Weights of a small transformer language model: 10 layers.
Each number is 128 + 32 x the weight over its row's rms, rounded and kept within 0 to 255. Layers, rows and columns count from 0. The size above them is the row's rms in percent of the matrix's.

# layer 4 MLP down, 768x3072, rms 0.0315, rows 0-137, columns 864-911
size [ 97 100 106 103  90 103  88 104 108  95 102  93  90  96  97  98 104  97  98  97 103 104 110 110  94  96 102  95  95  99 108  97 106 100 102 101 103 100  93 102 103  97  97 102 102 100 104 101  95  96 102  93 102  95  96 101  99 103 106  97 103 100  81 105  97  96 101 100 104  99  95 105 101 104 100 104 108  96 105 103  91 109 103 108 107 102  89 107  99 102 119  91  99  96 108  93  94  93 107  98 104  98 100  99 100  94 101  94 103 102  90  95  95  98 101 100  99  95 102  92 103  92 105  95  97  97 104  92  97 108 100  91  98 102  94 103  96  98]
[[205 161 110 105  78 133 118 132 157  65  84  67 190 130  87 123 131 167 133 113 177  80 112 138 106  44 112 151 145 118 159  66 112  89  81 102 137  96 151 122  79 122 115  96 175 150 129 142]
 [101 139 116 125 104 175 149 178 112  55 136 103 165 112 139 141 109 128 112 180  86 182 162 109 154 119 122 120 113 121 142 111 153 144 171 116 111 154  97 186 117 211 172 192 131 120 106  99]
 [113 150 113 142  77 152 146 191 147 139 137 138  72 166 157 131  83 106  55 129  76  97 129  84 149 154 129 126  92 121 109 133 100 100  84 109 155 146 118 119 205  65 153 112 119 141  86 142]
 [144 151 137 132  98 139 115 135 148 125 148 169 117 121 147 117 189 174 128 168 163 122 192 116 136 166 116 144 105 101 136 125 144 145 155  83  57 178 101 141 216 153 150 112 180 107 201  56]
 [133 142 120 107 115  68 153  75 120 147 108 132 121 137  91  83 117 117  99  87 126  86  42 123 142 106 117 175 124 156 107 157  82 146 186  65 181 149 157  98 174 148 116 108 186  70 153 131]
 [111 121 100 156 172 130 131 132  70 125 133 171 186 166 175  79 120 107 137 118 169 148  85 158 108 125 166  88  82 104 138 208 156 116 156 165 158 138 150 153 153 151 125 139 162 178 127 143]
 [148 120 168 142 126 102 120  77 145 109 166 121 137 124 137  91 114  97 145 182 144 107 195  87 130 155  96 111 116 105 109 199 151  92 114 125 145 154 144 118 101  88 104 123 124 131 141 119]
 [161 145 142  66 166 131 121 141 157 120 146 180 186  90  70  75 120 123 135 128  97 158 113 130 168  94  79 180 188 113 120 135 142 150  77 116 119 153 180 127 111 151 179 191 112  89 124 154]
 [137 155  79 100  99 155 122 179 143 152 131  84 115 112 120 125 133 140 103 121  96 155 153 126 137 149  66 106 134 140 137 114 120 125 151 165 112  68 106 111  73 181  71  82  94 112  82 111]
 [ 53 183 115 106 116 126 126 119 150 131 173 105 171 180 127 127 131 142 130  81 204 143 141  92  97 109 160 154 113  98 142 141 119 110 159 124 127 178 127 162 163 145 179 140  76 130 138 102]
 [140 158  58 110 124 106  59 109  78 131 132 198 177 109 136 101 153  90 117 142 143 103  83 139 139  91 140 105 128  93 148 143 112 115 210 141 146 149 125 187 100  95 106 170 100 193  76 107]
 [137 150  87 103 130 149 116 115 134 150 180 141 200 127 137 104 115 161 132 111  81 123 129 166 168 128 127  98 155 127 112 190  76 144 102 128 103 117 140 130 138 105 106 139 111  79 120 113]
 [117 126 139 154 141 134 104 112 144  26  98 149 151 186 117 106 145 102 112 138 155  81  96 172  78 171 116 149 122  95 158 131 147  91 150 129 124 185  83 122  86 100 107 129 151 124 117 198]
 [117 194  70 125 103 131 148  90  67 179 197 135 127 133 166 140 145 101 113  67 135 151 116 150 129 105 116 140 120 164 116 121 162 150 115 108 183 115 166 128 101 148 127 160 149 135 180 151]
 [132 139 110  91  88 111 136 133 144 149 117  86 119 132 119 151  88 163 132 137 104  68 151 121 139 115 138 162 133 134 144 133 133 145 109  95 156 136 104 127 123 137  69  93 120 109 172 126]
 [ 59 151 120 114 121 128 130 117 108 147 102 148 163 105 108  70 110 104  95 120 151 166  80 170 105  66 129  75  94  66 182  99 134  99 157 137 123 100 115 180 100 125  50  71 123 150 149  67]
 [122 127 100 135 124 108 172 116  68 133 131 127 109 102 140  82 119 105 130 149 160 129 118 118  74 133 178 149 102 151 134  85  59  98 101 113 102 108 117 171 131 137 176 144 131 159 110 129]
 [167  82 170 111 145 149  84 153 172 173  97 170 110 194 109 134 140 187 161 120 127 118 114  93 135 113 110 109  90 130 139 170  57  57 119  71 135  83 140 131 173 152 167 143 112 119 192 129]
 [105 127 169 102 156 176 151 170  77 204 127 102 128 165 148 141 161 148 110 160 158 143 189 150 194 144 141  96  86 145 180  98 126 129 148 134  92 153  57 181 149 144 213 146 179 123 157 113]
 [137 160 115 102 120 143 120 130 168 138 137 155 122 130 115 125 146 101 127 115 118 160 151 152 107  93 103 174 130 126 161  90 109 133 130 172 118  92 113 124  80 153  89 167 116  90 104 200]
 [169 111  80 120 167 108 107 120 117 156 161 104 164 190 166 132 141 121 109 100 110  90 127 154 110 128 127 166 158 106 175 122 146  62 125 184 133  86 161  74 161 115  25 184 128  72 129 127]
 [100 117 113 108 108  93 150 109 143  94 147  90  93 134 128 112 133 127  87 140 167 110 143 119 106  76  51 139 171  98  90 184 159 212 105 154 108 165 169 118 165 113 111 112 180 156 124 166]
 [151 156 161 111 144 123 176 126 146 121  96 136 129 133 144 158  74 193 160  98 160  98 110 104 113  81  87  64 129 128 103 106 102 111 155 155 116  85 103 120  98  92 196 141  97 130 111  92]
 [130 106  71 130 130 168 173  38 103 122 178  57  55 165 193  80 109 126 176 113 107 129 107 111 112 131 199 140 114 128  96 155 113 225 100 112 129 200 103 205 118  92  70  89 121 161 151 147]
 [130 151 155 159 101 135  42 137 135  57 149 112 130 158 106 119  97 130  91 102 126 145  61 164  75 151 119 100 151 112 101 123 161 119 148 135 178 121 154 140 160 176 141 104 186 120 131 106]
 [180 134 147  84 157 127 121 125 134 186 129 138 146  95 165  60 122 108 126 101 117 133 102 117  97 135 158 134 135  88 155 157 161 166 145 148 154 143 118 138 131 104 129  80 137  97 105 115]
 [ 85 135 112 132  90 125  99  85 141 153  96 182  96  93  86 142 137  91  99 104 124 128 174  66 173 120 120 105 167  96  89 114 129 157 117 129 107  92 216 157 109 166 116  97 144  60  40  78]
 [117 177 138 130 123 128 137 153  29 187 137 172 138  98 174  99 141 152 116  86 134 111 113 166 130  82 157 161 170 110 186 143 143 146 115  93 111  83  48 136 168 100 102 104 135 148 105 167]
 [137 162 144 113 132 128 109  93  76  51 100 145 151 137 121 122 103 133 146  52 129  89  80 117  94 123 151 162 107 113 153  92 108 107 122 171 116 100 165 130 164 113 142 152 114 117 185 146]
 [128 176 117 161 120  91 154 155 175  89  84 111 142 100  70 130  94  87 168 130 125  93  92 124 114  92 145 120 191 167  39 170 132 142 189 165 112  57 101 110 103 147 119 110 191 137 162  84]
 [158 178 100  77 135 165  63 129 101 111 123 151 132 113 122 126 117 114 152 113 107 145 107 149 160 151 152 144 130  77 154 129 137 138 144 125 131 147  69 161 123  94 132 117 202 116 153 129]
 [107 193 133  91 148 127 150 145 111  47 159 108 102 131 183  84 169  94 135 119 103 107  89 141  99 216 115 160 136 108 161 127  90 117 119 149  71 147 106  69 119 191 130 124 134 143 137  96]
 [132 116  85  69 160 141 165  87 148  58 118 152 105 117  72  90  97  79  59 176 134 165 113 125 142 171 131  90 114 153 131 147 174 185  85  91  66 100  59 140 112 126 171 145 123 124 188 160]
 [151 103 146  61  89 173 113 151 113 196 142 106 129 115  90 143 136 162 114 125 130 162 154 114 222 107  96 127  92 114 107 120 152 105  95 107 112 170 131 149 129  96 184 146 109 131 152 133]
 [152 137 133  73 109  87 118 109 140 136 155 211 179 131 124 174 139 142  69 149 128 115 138 117 122 130 111 106 106 112  42 165 142 112 142 137 157  99 158 128 166 108 114 139 131 113 138 119]
 [ 91 145 178 112 173 132  88 135 104 116 123  90  84  94 124 135 153 158 137 122 152 134 120 161 143 121  91 155 163 124 116 109 112 131 106 131 127 146 172 130 169  84 172 119 173 121 106 130]
 [173 115 127 175 158 124  96 159  85 108 152  89 142 126  68 176 122 114 143  96 166 151  92 147  97 107  82 137 123 122 112 174  95 167 146 102 181 163 156 141 144 158 143 159 140 130  99 171]
 [121 154 175 124 120 130 123 116 138 125 123  77 128 152 105 135 159 165 141 170 149 118 139  59 166  76 154  77 148 152 128 155  69 160 103  43  53 137 121 147 166 132  83 130 134 144 145 103]
 [ 98 155  74 102 150 157  64 101 208 124  99 126 128 100  99  92 147 124  84 169 134 135 105 134  99 166 110 149  81 110 164 144 192 184 130 124  76 119 158 200 101 111 119 134  90 126 129 140]
 [ 67 171 181 150  56 121 118 130  75 119  86 146 138 122 105 133 152 123 131 108 137 157 110 105 123 141 133 121  77 144 141 137 130  97 139 152 151 130 121 160  84 112  74 132 144 154 122  74]
 [160 125 128 163 146 170 150 157 117 114 115 146 190 118  92  91 117 152 106 163 208  83 136 101 117 164 131 181 147 119 103 178 106 130 134 148 114 133 163 169 136 106 100 149 133 104 151 113]
 [138  90  63 132 130 116  92  91 142 160 212 160 129 191 146 117 117 136 136 153 126 106 125 128 114 123 134 120 201  83 172 163 119  86 118 135 137 189 140 141 149 149 171  92  68 198 177 116]
 [117  85 154 172 168 128 132 154  93 173 100 116 100 167 167 100 100 122 114  85 121  41 105 119 168  91 171  91 137 100 134 114 105  99 104 168 154 145 140 170  96 110 135 134 127 117 117 131]
 [150 127 137 158 112  94 179  60 153 114 172 122  79 161 133 107 171 113 138 154  79 111 130 146 121 169 158  80 161 140 133 104  54 176 102 118 158 101 220 179 167 151 115 110 137 179 139  64]
 [119 121 126 148 121 153  66 122  55 133 112 162 143 102 138 117 126 164 121 114  93 166 173 101 153 165 175 122 133 146  85  96 151 153 179  87 126 149 155 124 129 118 139  97 117 120 133 189]
 [141 115 112 146  89 164 141  63 156 172 118 138 111 132  92 123 164 101 189 158 178 148 138 109  25 125 104  98  80 125 159 122 113 124 102 111 131 121  80 151 137 142  88  46 137 166 100 109]
 [109 127 115 117  88 144 139  82 154 125 149  88  64 150 143 182 164 141 151 121 120  76 159 133 131 135 106 102 158 120 124  73 161 127 110 143 120 150 122 114 169 116  69 118 139  85 173  91]
 [ 79 133 125 148 122 101 106 103 121 145 177 148 215 104  93 102 135 141 120  78 143 134 158 117 105 139 173 166 147 118 150 195  68 129 154 147 120 110 124  64 115 118 116 103 156  92  95 149]
 [ 92 160 164 124 141 187 152  80 136 154 143 134 133 115 125  82 151 136 123 173 118 154 131 133 167 103 150 126 137 128 144 141 177 102  98 133 170 124 174 145 173 129 129 139 115 116 104 111]
 [149 135  44 140 132 149 135 199  76 145 118 139 167 146 108 133 146 118  87 164 126  80 148 114 103 128 103 128  41 130 185 132  88  72 180  88 175 176 155  98 150 158  90 110 188 139  82 101]
 [117 141 173 160 116 170 178 126  94 143 149  83 143 123 187  95  95 116 180 110 110 102 122  81 165 142 171 167 112 136 148 121 128 104 120 106 167 113 150 109 199 126 127 152 129 105 194 180]
 [ 83 153 124 129 147 154  85 147  81 171 152 118 123 113 165 132  79 134 155 118 115 178 167  88 189  84 107 149 171 129 163 195 117 117 133 170 122 122 173 178  91 124 150 123 107 133 181 147]
 [ 76 127 125 124  98 130  91 132  99  86 121 111 156 105 172  64  81 177  92 113 108 210  91 114  98 117 164  86  85 124 106 186  80 145 147 122 119 148 137 129 114 107 140 142 141 108 103 196]
 [105 114 109  99 146 104 105 143 161 118 138  92 108 148 143 106  84  78 162 221 140 189 103 114 132 142 139 148 157 136 106 137 138 147 111 106 194 197 153 160 142 136 152 110 104 143 188  53]
 [ 94 141  84 130  95 101 148 162 126  34 154 122 186 148 149 121 113 144 150 118  47  96 152 135 120  91 153 113 123 188 121  77  98  89 160 135 181 136 206 110 196 137 158 140 129 103 117 161]
 [144 126 110 114 127 103 138 152  98 108 110 130  84 173 183 153 129 135 106 124 167  95  78 107 134 122 149  74 145 136 122 147  79 112 111 159 124  93 167 130 122 158 125 131  86 105 184  80]
 [133  91 186  96  82 116 148  76 137 103  61 114 184 148 131 137 129 127 167 109 110 171 137 102 164 186 102 157  74 113 116 153  97  83 136 114 118 108 160 105 118 191  98 136 106  96 177 144]
 [135 139 206 119  90 113 176 102 153  66 112 113 136 152  99 125 146 115 103  92 139 159  81 141 113 180 154 145 208 118  99 168 122 133 110 206 135 142 137 164 101 151 111 117  89 124 133 167]
 [144 108 111 118 126  90 114 114 124 164 147  93  88 127 176 173 167 119 195 127 103  90 135 107 139 127  88 117 162 158 138 163  80  82 108 139 126  97 160  92  77 106 133 119 108 157 103 121]
 [136 171 153  94 155  82 139 146 140  45 156 174 150 102 141 100 175 164 100 107 140 123 110 147 137 172 129 111 150 140 119 149 117 141 182  99 132 136 131 106 133 131 114 136 149 157 104 169]
 [123 166 138  94 107  79 120  96 129 198 169  96 139 146 142 102 132 153 103 163 203 151 107 133 125 135  86 173  98 134 100 111  72  52  80 127 124 120 159 159  93 137 171 149 161 114 107 109]
 [141 115  72 130 139 115  65 184 120 138 141 131 114 112 159 166 190 127  99 142 137 149 176 181 167  96 107 180 156  70 138 138  99 112 115 125 123 127 124  70 107  75 204 183 145 128 133 169]
 [149 177 145 141 128 148 119 160 136  99  82 200 136 179 150 164 125 153 114 162 163 113 175 109 145 130 167 170 212 170  96 114 116 175 163 136 109 118 112 123 165  95 142 208 144 133 104  87]
 [119 109  84 105 162 100 182 125 114 102 101 137 176 183 169 203 160 176 101 153 132 137 161 118 155 230 118 181 154 143 126 150 109 106 119 102 102 122 148  60 142 166 141 105  90 136 142 126]
 [148 143 112 106 125  99 124 128  99 152 105 139 102 152 163 103 109  78 128 174 162 166 119 155 138 104 142  65  93 112 143 120 145 106 124  55 116 100 113 170 140 160 121  71 125 100  79  50]
 [ 80 152 165 156 133 118 142  92 126 138 138 133 154 113 145 135 123 186 155 166 134  94 120 119  82 120 107 109 133 136 112 132  81 187 141 130 110 106 182 119 120 124 168  62  80  72 148  85]
 [110 134 167  95 159  98 118 183 136 169 138 116 141 188 147 132 182 165 117 101 143  58 117  70 124 202 104 136 148 161 132  97 152 113 147 111 117 138 198  92  93 146 167 164 138  89 123 136]
 [105 163  97 142 129 136  90 134 121 113  94 135 217  96 126  89 133 149 109 169 159 134 120  98  76 140  89 116 112 149 127 142  73 132 116 123 138 114 180 125 134 112 179 190 120 121 169 105]
 [109 124 134 157 164 121 122 135 133 194  95 167  85 101 146 120  91 178 158  92 103 125 158 157 110 107 154  51 128 115 102 132 197  99 115  99 178 152 114 154  44 144  93  83 145 134  55 126]
 [127 134 131 157 113 132 129 140 102 130  73 167  61  75  91 192 168  78 135  62 146 162 103 140 126 116 162  81 162 134 136 141 139 108 144 163 112  92 132 174 163 151 126  72 146  69 120 136]
 [110 156 103 159 125 128  96 109  95  98 115 168 154  28 117 106 123 144 153 162 136 186 181 136 139 110  94 123 108  78 150 128 137 156  85 129 131 124 135 162 132 105 143 162 141 173 152 145]
 [ 87 120 104 141 188 191 173 135  63 118 105 118 152 132 155 172 178 152 111 122 126 119 131  62 131 131 101  51 146 153  93 137  98  89  79 146 161 101 152 164 143 121  90 135 122 138  98 124]
 [150 156 146  71 126 145 184 158 105 152 164 153 163  44 110 177 174  81 115 111  53  67 110 102 141 120 140 110 172 119 106 126 172 150 161 152 134 144 145 131  68 142 113 177 133 205 159 154]
 [128 185 127 139 163 117 139 112 165 132 158 121 143 148 111 129 112  50 142 118 148 113 118 109 104 116 146 103 139 136 161 136 153  75  76 120 152 135 148 106  73 124 104 123 106 201 159  63]
 [177  84 148 140 100 127 123 153 135 130 159 135 133 165  94 160 124 143  98 141 108 151 115 107 100 145  62 110  93 114 103 145 158 144 125 185 172 130 110 146 175 114 144 120 186 147 154 110]
 [ 83 147 120 137 126 111 114 171 135 155 128 136 188 133 128 131 103 173 175  79 142 129  61 186  70 147 116 198 138 105 128 110  77 129 121 139 131  81 103 115  99 158  59 153 191 146 112 122]
 [128 126 147 139 148 127 121 108 107 178 164 115 112 179 125 122 140  98 115 128 116 147 179 145 178 133 117  98  97 146 135 118 120  50 113  88 176 165 180 170 209  60 102 137  80  96 127 134]
 [189 111  87 112 144 110  98 103 125 176 162 127  97 121 107 116 203 107 102 117 101 156  86 163 113 146 136 112  93 113 116  92 132 130 138 148 192 157  92 124 116 146  69 105  98 162 101 115]
 [103 115  90 134 158 145  96  91 149 151 106  66 166  71 144 168  56  71 108 136  93 110 159 115 121 109  84 141 181 103  72 131 107 134 124 154 128 153 147  83 119  90 214 175 136 117 153 157]
 [176 148 124 102 185 145  95 112 119 132 103 162 122 121 147  48 132 102 149 121 175 156 102  96 170 112 100 124 128 163 147 114 141  66  90 103 115  72 116 114 126  88 142 182 140  84 117 167]
 [135 137 110 128 140 100  99 103 126 127 113 130 147 147 131 103 118 156 178 136 125 104 136 127 156 121 136 149 107 129 135 148 168 113 116 153 103 120 113 121 120 172 115 154 102 167 206 142]
 [157  90  80  97 132 121 129  70 150 184 134 118  97 153 132 101 108 202 137 174 138 169 117 113 121 110  95  65 105 148 124 134 135 106 166 130 164 116 105 184 145 131 130 103 151 169 159 152]
 [148 129 154 149 208 130 141 125 103 120 113 155 157  83 160 111 171 115 140 103 134 113 171 165 154 154 123 154 146 132 127 133 119 140 103 154  49 152 139  56 130 113 137 170 153 138 103 200]
 [ 73 148 167 130 135 137 113 125 156  49 139 145 169 103 149 113 154 145 125 155  94 166 140 150  70 167  90 147 110 155 115 188 153 156 134 161 126 118  99 153 120 161 155 108 117 157 172 116]
 [130 143 148 141 151 169 142 141  60 139 144 132 126 116 109 116 118  79 142 101 170 122  77 114 162 138 158 214  71 126 119  97 143 187 127  86 145 161 139 214 113  94 143 129 143 124 108 153]
 [148 126 123 123 175 142 165 105  68 101 146 146  92 108 138 164 177 106 147 139 132 101  82 110 127 126 100 105  82 146 165  77 143 122 122 142 139  46 177 130 135 159  95 145 130 180 126 123]
 [136 128 126 189 119 127 163 145 131 128 121 156 104 101 156 174 129 138  89 124 123  93 146  98 137 129 121  74  72 109 123 146  97 117 118 179 135 131 149  86 116 108 168 133  85 156  85 141]
 [ 94 156 135 127  90 126 144 183  87  89 106  93  85 138 107 169 114 156 153 137 132 141 115 140  96  86 113 141 177  86 190 114 186  85 138  92 170 172 113 173 155 100 102 105 149 154 142 152]
 [106 145 128 130 123 186 159 187 113 203 148 155  70 124  83 100 169 128 158 133 121 123 139 160 122 151 116 148 112 143 130 109  78 109 117 105  91 119 155 138 155 168 146 137 140 178 176  41]
 [ 83 121 157 117  66 111 180  34  76  71  93 123  95  86 116  84 142 133 138  87  90 118 119 152  99  74 108 130 120 120  91 126 134 128 146 157 160 127 177 107 134  85 137  99 202 113 112 100]
 [106  50 142 129 180 127 127 104 177 195 108  79 114 103 145  83 147  60 149 171  96  84 116 146 102 144 156  97 126  81 152 109 105 134 114 154 130 156 137 122 123 155 151 127 117 107 179 124]
 [138  98 128 111  89 135 184 156 153  84 169 214 133 151  75 135 134  92 146 175 100 157 102 128  98 165 144 126 149 106 116 177 152  91 112 105 117 111  72  96 123 177 110 103 168 157 148 135]
 [164 104 103 118  77 149 158 165  87 161 169 133  80 153 108 142 146  70 169 161  96  80 164  81 155 141 147 130 134 113  79 127 152 116 129 122 103  86 107 155 139 155 109 112 156  80 123  99]
 [134 185 145 155  99 137 156  91 158 111 157 135 177 135 120 177  85 131 164  87 120 113  72 171 144  97 116 141 176  84 129 149 135 137 114  84 111 117  32 105  56  88 105 146  85  47 138 123]
 [117  79 109 147  95  95 152 146 100  77 105 130 136 158 160 123  87 173  84 119 142 127 113  82 129 134 116 116  89  81 116 134 174 166 170 151  97 132  84 155  82 136 130 127 104 132 113 142]
 [164 122  97 170 100 113 137 133 135 134 134 160  67 125 122 158 131 120 102 151 149 202 158  92 154 131 119 134 139 119 103  98 146 123 153  93 141 122  94 132 128 107 165 147 182  95 123 150]
 [162 134 114  96 165 123 135 136  98 117 120 173 125  88 127 143 108 117 115 104 151 136 101  83 127  85 122 136 135 101  97 137 152 116 168 144 131 108 155  80 131 141  89  98 125 107 119 120]
 [199  98  93 126 178  65 164 111 112 203 137 158 169 119 159 102 168 127 128 140 105 104 126 110 137  97  71 111 132  58 143 102 160 110 135 146 165 115 166 120 122 145  85 111  84 100 150 143]
 [141  75  84 174 120 164 158 177 141 162 162 172 163 124 125 102 131 131 162 163 132 160 133 129 150 154 157  78 147 115 135 145  37 123 164  95 132  81 139 147 125 182 145 139 131 117 153 129]
 [175 139 112  53 109  83 159 184 135 169 135 191 144 118 119 103 128 112 118 125  72 126 122 168  95 129 127 116 149 147 144  77 103 122 137  76 138  63 118 148  90 128 108 129 131 137 150 112]
 [109 149  92 117 121 103 129 172 141 108 118  79  99 151 197 154 191 168 177  99 123 144 158 117  88 115 132 154  76 185 140 139 114 110 136 114  90 106  70 132 136 172  99 120 166 115  53 132]
 [ 93 116 122 118 127 101 165 100 106  58 118 116 118 134 150  51 107  59 195 128 125 128 138 154 116  95 108 104  87 130 173 163 143 129  75 161 146 140 134 178 120 156 134 120 126 129 133 161]
 [ 80 109 155 132 156 126 114 158 122 176 117  75  88 101 112 212 154 121 114 161 101 150 115 147 107 130 101  56 134  74 124 192 120 140 169 132 155  63 120 106 137 109  63 113 101 118 115 116]
 [135 193 126 143 132 124 147 123  75 128 131 196 167 162 149 141  86  90 113 195 130 179 123 123 157 153 144 156 137 133 170 120 118  83 128  97  53 101 127 118 155 117 136 154 107  89 111 118]
 [155 121 139 137  70 110 104 151 174 152 147 102 141 125 105 133 127 155 129 104 151 139 112 157 120 125 170  69  94 117 196 114 139  83 102 138 172 148 169 136 149 143 146 142 143 109 131 181]
 [112 150 141 187 152 130 120 126 143  94 142 100 137 135 114 136 130 118 167 141 137 146 140 128 180 133  68 114 181 123 118 111 102 122 107 146 118 106 145 135 173 166  85 136 128 121 118 155]
 [137 141  68  82  97 131  91 163 151 101 101  88  91 182 120  71  82 116 156 113 133 116 123 163  95 117 124 150 119 195  98 130 113 179 150  90 131 119 126  92 161  88 109 180 167 103 128  60]
 [142 145 130 136 113 172 118 100 145 121  66 133 166 150  84  98 138 171 120 142 139 104  52  91 131 168  95 143 138 146 147 118 111 106 111 139 206 135 137 103 146  80 114 119 139 167  81 163]
 [140  82 204 115  96 141 181 140 170 155 191 164 142 153 114 142  96 112  98 134  78  69 100  68 132 108 154  95 152 160 123 178 174 175 179 150 178 130 157 190 150  93 134 147 133 146 134 122]
 [103 211 183 151 124 111 109 148 101  76 159 137 163  97 116 103  98 169 146  81 157 129 143 187 160  79 133 130 234 142  94 206 134 167  63 179  61 173 149 141 153 111 140 129 177 120  54  92]
 [120 113 138 126 171 127 115 109 128 116 165 149 104 183 149  97 102 152  95 168 171 132 157 140 226 140 124 177 173 150 155 131 113 131 133 154 163 132 104 132 155 110 172  38 124 142 121 146]
 [ 95 157  96 109 151 127 117  93 134 141 149 137  89  50 176 117 125 171 126 104 179 166  41 121  45 137 169 118  87 114 117 102 123 117 155 113 130 120 126 148 162 132 169 117  92 168  93 134]
 [137 139  77 164 158 145 107 110 145 129 116 110 170 134  84  98 125  91 164 138 150 142 161  69 159 148 154  94  82 132  79 168 148 153  90  91 121 131 140 177 212 110 174 121 140 142  55 175]
 [128  98  77 154 144 107  42 149 164 207 119  88 186 124  93  58 111 112  90 178 179  77 110  79 109 124 144 102 109 103 152  92 121 142 129  93 128 101 146 154 150 135 124 122 125 153 180 145]
 [159  99 123 116 140 133 111 125  85 164 137 114 126 168  97 139 109 164 189 183  96 156 147 134 108 154 168 118 134 109  59 101  92 131  80 173 165 119 139 169 165 124  92 104  91   0 146 135]
 [171 144 117 144 142 134 118 138 135 111 102 117 126 156 142 145 124 129 127 165 118 107 143 129 143 139 142 189 127 124 176 136 149 101  99 144 135 110 124  87 120 115 101  87 129 128  90 196]
 [117 118  96 142  62  88 153 143 198 140 178 153 181 101 127  92 132 145 150 125 172 158 144 171 146 142 137 168 135 115  81  83 100 117 133 119 158 152 115 113 110 143 128 137 143  49 142 108]
 [ 97  91 132  89 119  84  94 124 102 189 121  88 121 193  87 175 170  75 134 114 150 148  89 124 105  99 118 128 169 136 145 120 134 143 171 172 181 165 165  84 160 152 177  90 116 141 150 123]
 [140 138 141 177 121  62  71 103 119 145 152 136 122 192 160 142 113 119  89 178 114 127 133  87 150 146 169 133 136 120 130 136 116 110  90 134 198  64 102 191 190 115 219 109  77 112 141 134]
 [126 166 162 102 121 135  93 184 134  82 149 111 115 145 139 134 135 130  78 112 144 141 155 128 105 146 130 157 144 132  84 174 153 167 114 110 112  95 168 177 167  54 111 180 131 115  88 101]
 [162 147 141 126 149 140  51 104 125  65  90 132 127 163 189  84  90 100 106 116 114 159 126  82 110  89  83 118 101 147 146 176 127 128 177 102 137  56 114 111 106  70 131 134 125 142 158 126]
 [120 171 133 117 156  74 121 157 133 113 126 111 113 109 168 173 138 132 128 117  91 174  95  95  89 166  69 139 155 112 193  40 111 148 179  96 140 115  96  85 142 159 118 140 130 130 133 122]
 [193 114 159 107 101 172  86 157 126 167 120 119 111 163 124  86 123 137 157 136 145 144 125 129 135 159  93 187 108 145 182 175 132 124  99 105  93 120  63 116 123  87 192 173 161 167 111 115]
 [153 116 123  89 142  93 114 129 112 174 117 152 163 142 128  82 129 161 159  89 172 126  86 135  98 148 134 105 134 151  99  74 161 136 141  83 136 142 150 132 129 117 136  84 165  93 148 152]
 [110 119 128 103 127 169 120 143  70 123 109 124 104 128 168 161 132 106 177 110  90 134 156 116  70 153 147 130 125 155 106 149 122 112 140 104 132 112  98 160 124  78 114 149 116  70 154 161]
 [125  97 118  95 102 119 144 124 125  65 129 150 163 174  64 102  80 176 153 121 169  98 133 188 110 116 125 130 188 177  89 144 132 132 138  98 166 185 133 172 140  98 178 131  97 176  70 143]
 [119 148 122 102  90 104  96 132 134  99 101  98 157 126 122  88 101 137 174 132 152 102  52 153 114 143 128 161 119  89 129  89 128  90 138 116 123  58 125 185 149 131  77 104  98 206 149 119]
 [115 139 172 159  92 121 191 156 161 129 137 144 191  96 141 187 144 114 147 147  95 147 117  84 139 113  76 154 131  93 101  98 125 128  88 187 118 138 100 108 134  88 183 100 184 101 122 124]
 [124 140 120 106 147 151 136 114  78  59 158 118  49  48 143 129 102 165 116 171 151 196 183 138 149 104 120 125 173 147 173 119 119 177 176 122 139 134 174 101 127 126 141 131 142 157 117 164]
 [157 123 121 148 105 140  72 163 126 148  97 113 104 139 149 128 156 127 139 157 103 198 121 105 109  87 118 128  92 137 103 135 122  76  98 110 108 178 137 131 162 164 119  86 131  96  89 118]
 [ 98 167 109 161 100 127 143 106 113 135 151 150 126 163 131 100 132  89 178  48 105 132 107 158  98 120 121 107 139 114 103 103 121 111 115 171 133 180 145 150  48 128 136 108 157 122 100  97]
 [102  87 130 155 144 127 125 139 104 145  39  97  63 161 140 158 115 122 125 102 110 159 106  82 146 123  96  81 174  84 130 138 148  69  92 127 139 151 131 166 124 131 155 156 125 137 153 116]
 [139 130 116 103 162 118 136 102 141 138 105  94 149 123 228 102  91 101 114 143 155 153 180 126 189 138 140 113 119 151 132 123 140 165 145 172  78 138 133 120 108 160 128 182 111 112 240 129]
 [ 94 165 127  84 115 114 184  84 106  92 143 120 102  97 106 130 112 132 169 113 125 138 134 123  99 107  55 197 180  93 141 134 115 109 171 134 174 141 119 142 127  81  88 116 150  64 184 117]
 [135 140 117 138 130 123 113  97 132 124  93 171 158  94  79 138 126 150 188 158 108 156 137 179 132 107  94  62 170 114  97 128 133  89 110  91 136  60 138 122 129  85  62 141  99  71 129 143]
 [153 136 189 129  96 130 119 156 136 156 137 125  99 109 148 112 107 137 141  69 128 128  99  74 135  84 147 102  47 114 150 120 147  77 119 166  28  77 138 100  70 127 120 164 191 104 101 107]
 [106  95 109  79 120 124 114 146 108 122  51 130 150 132 131 115 129 150  90 184  84 119  71 123 132  98 126 118 153 177 150 124 119  74 156 128 111 161 140  84 111 133 120 146 102 140 130 196]
 [114 133 169 136 119 124 107 119  90 108 165 197 154 105 138 158 116  98  81 108 107 136 160 112 145 139 162  94 138 113 116 139 150 142 141 169 167 104 175 151 108 105  85 105  52 149 158 194]]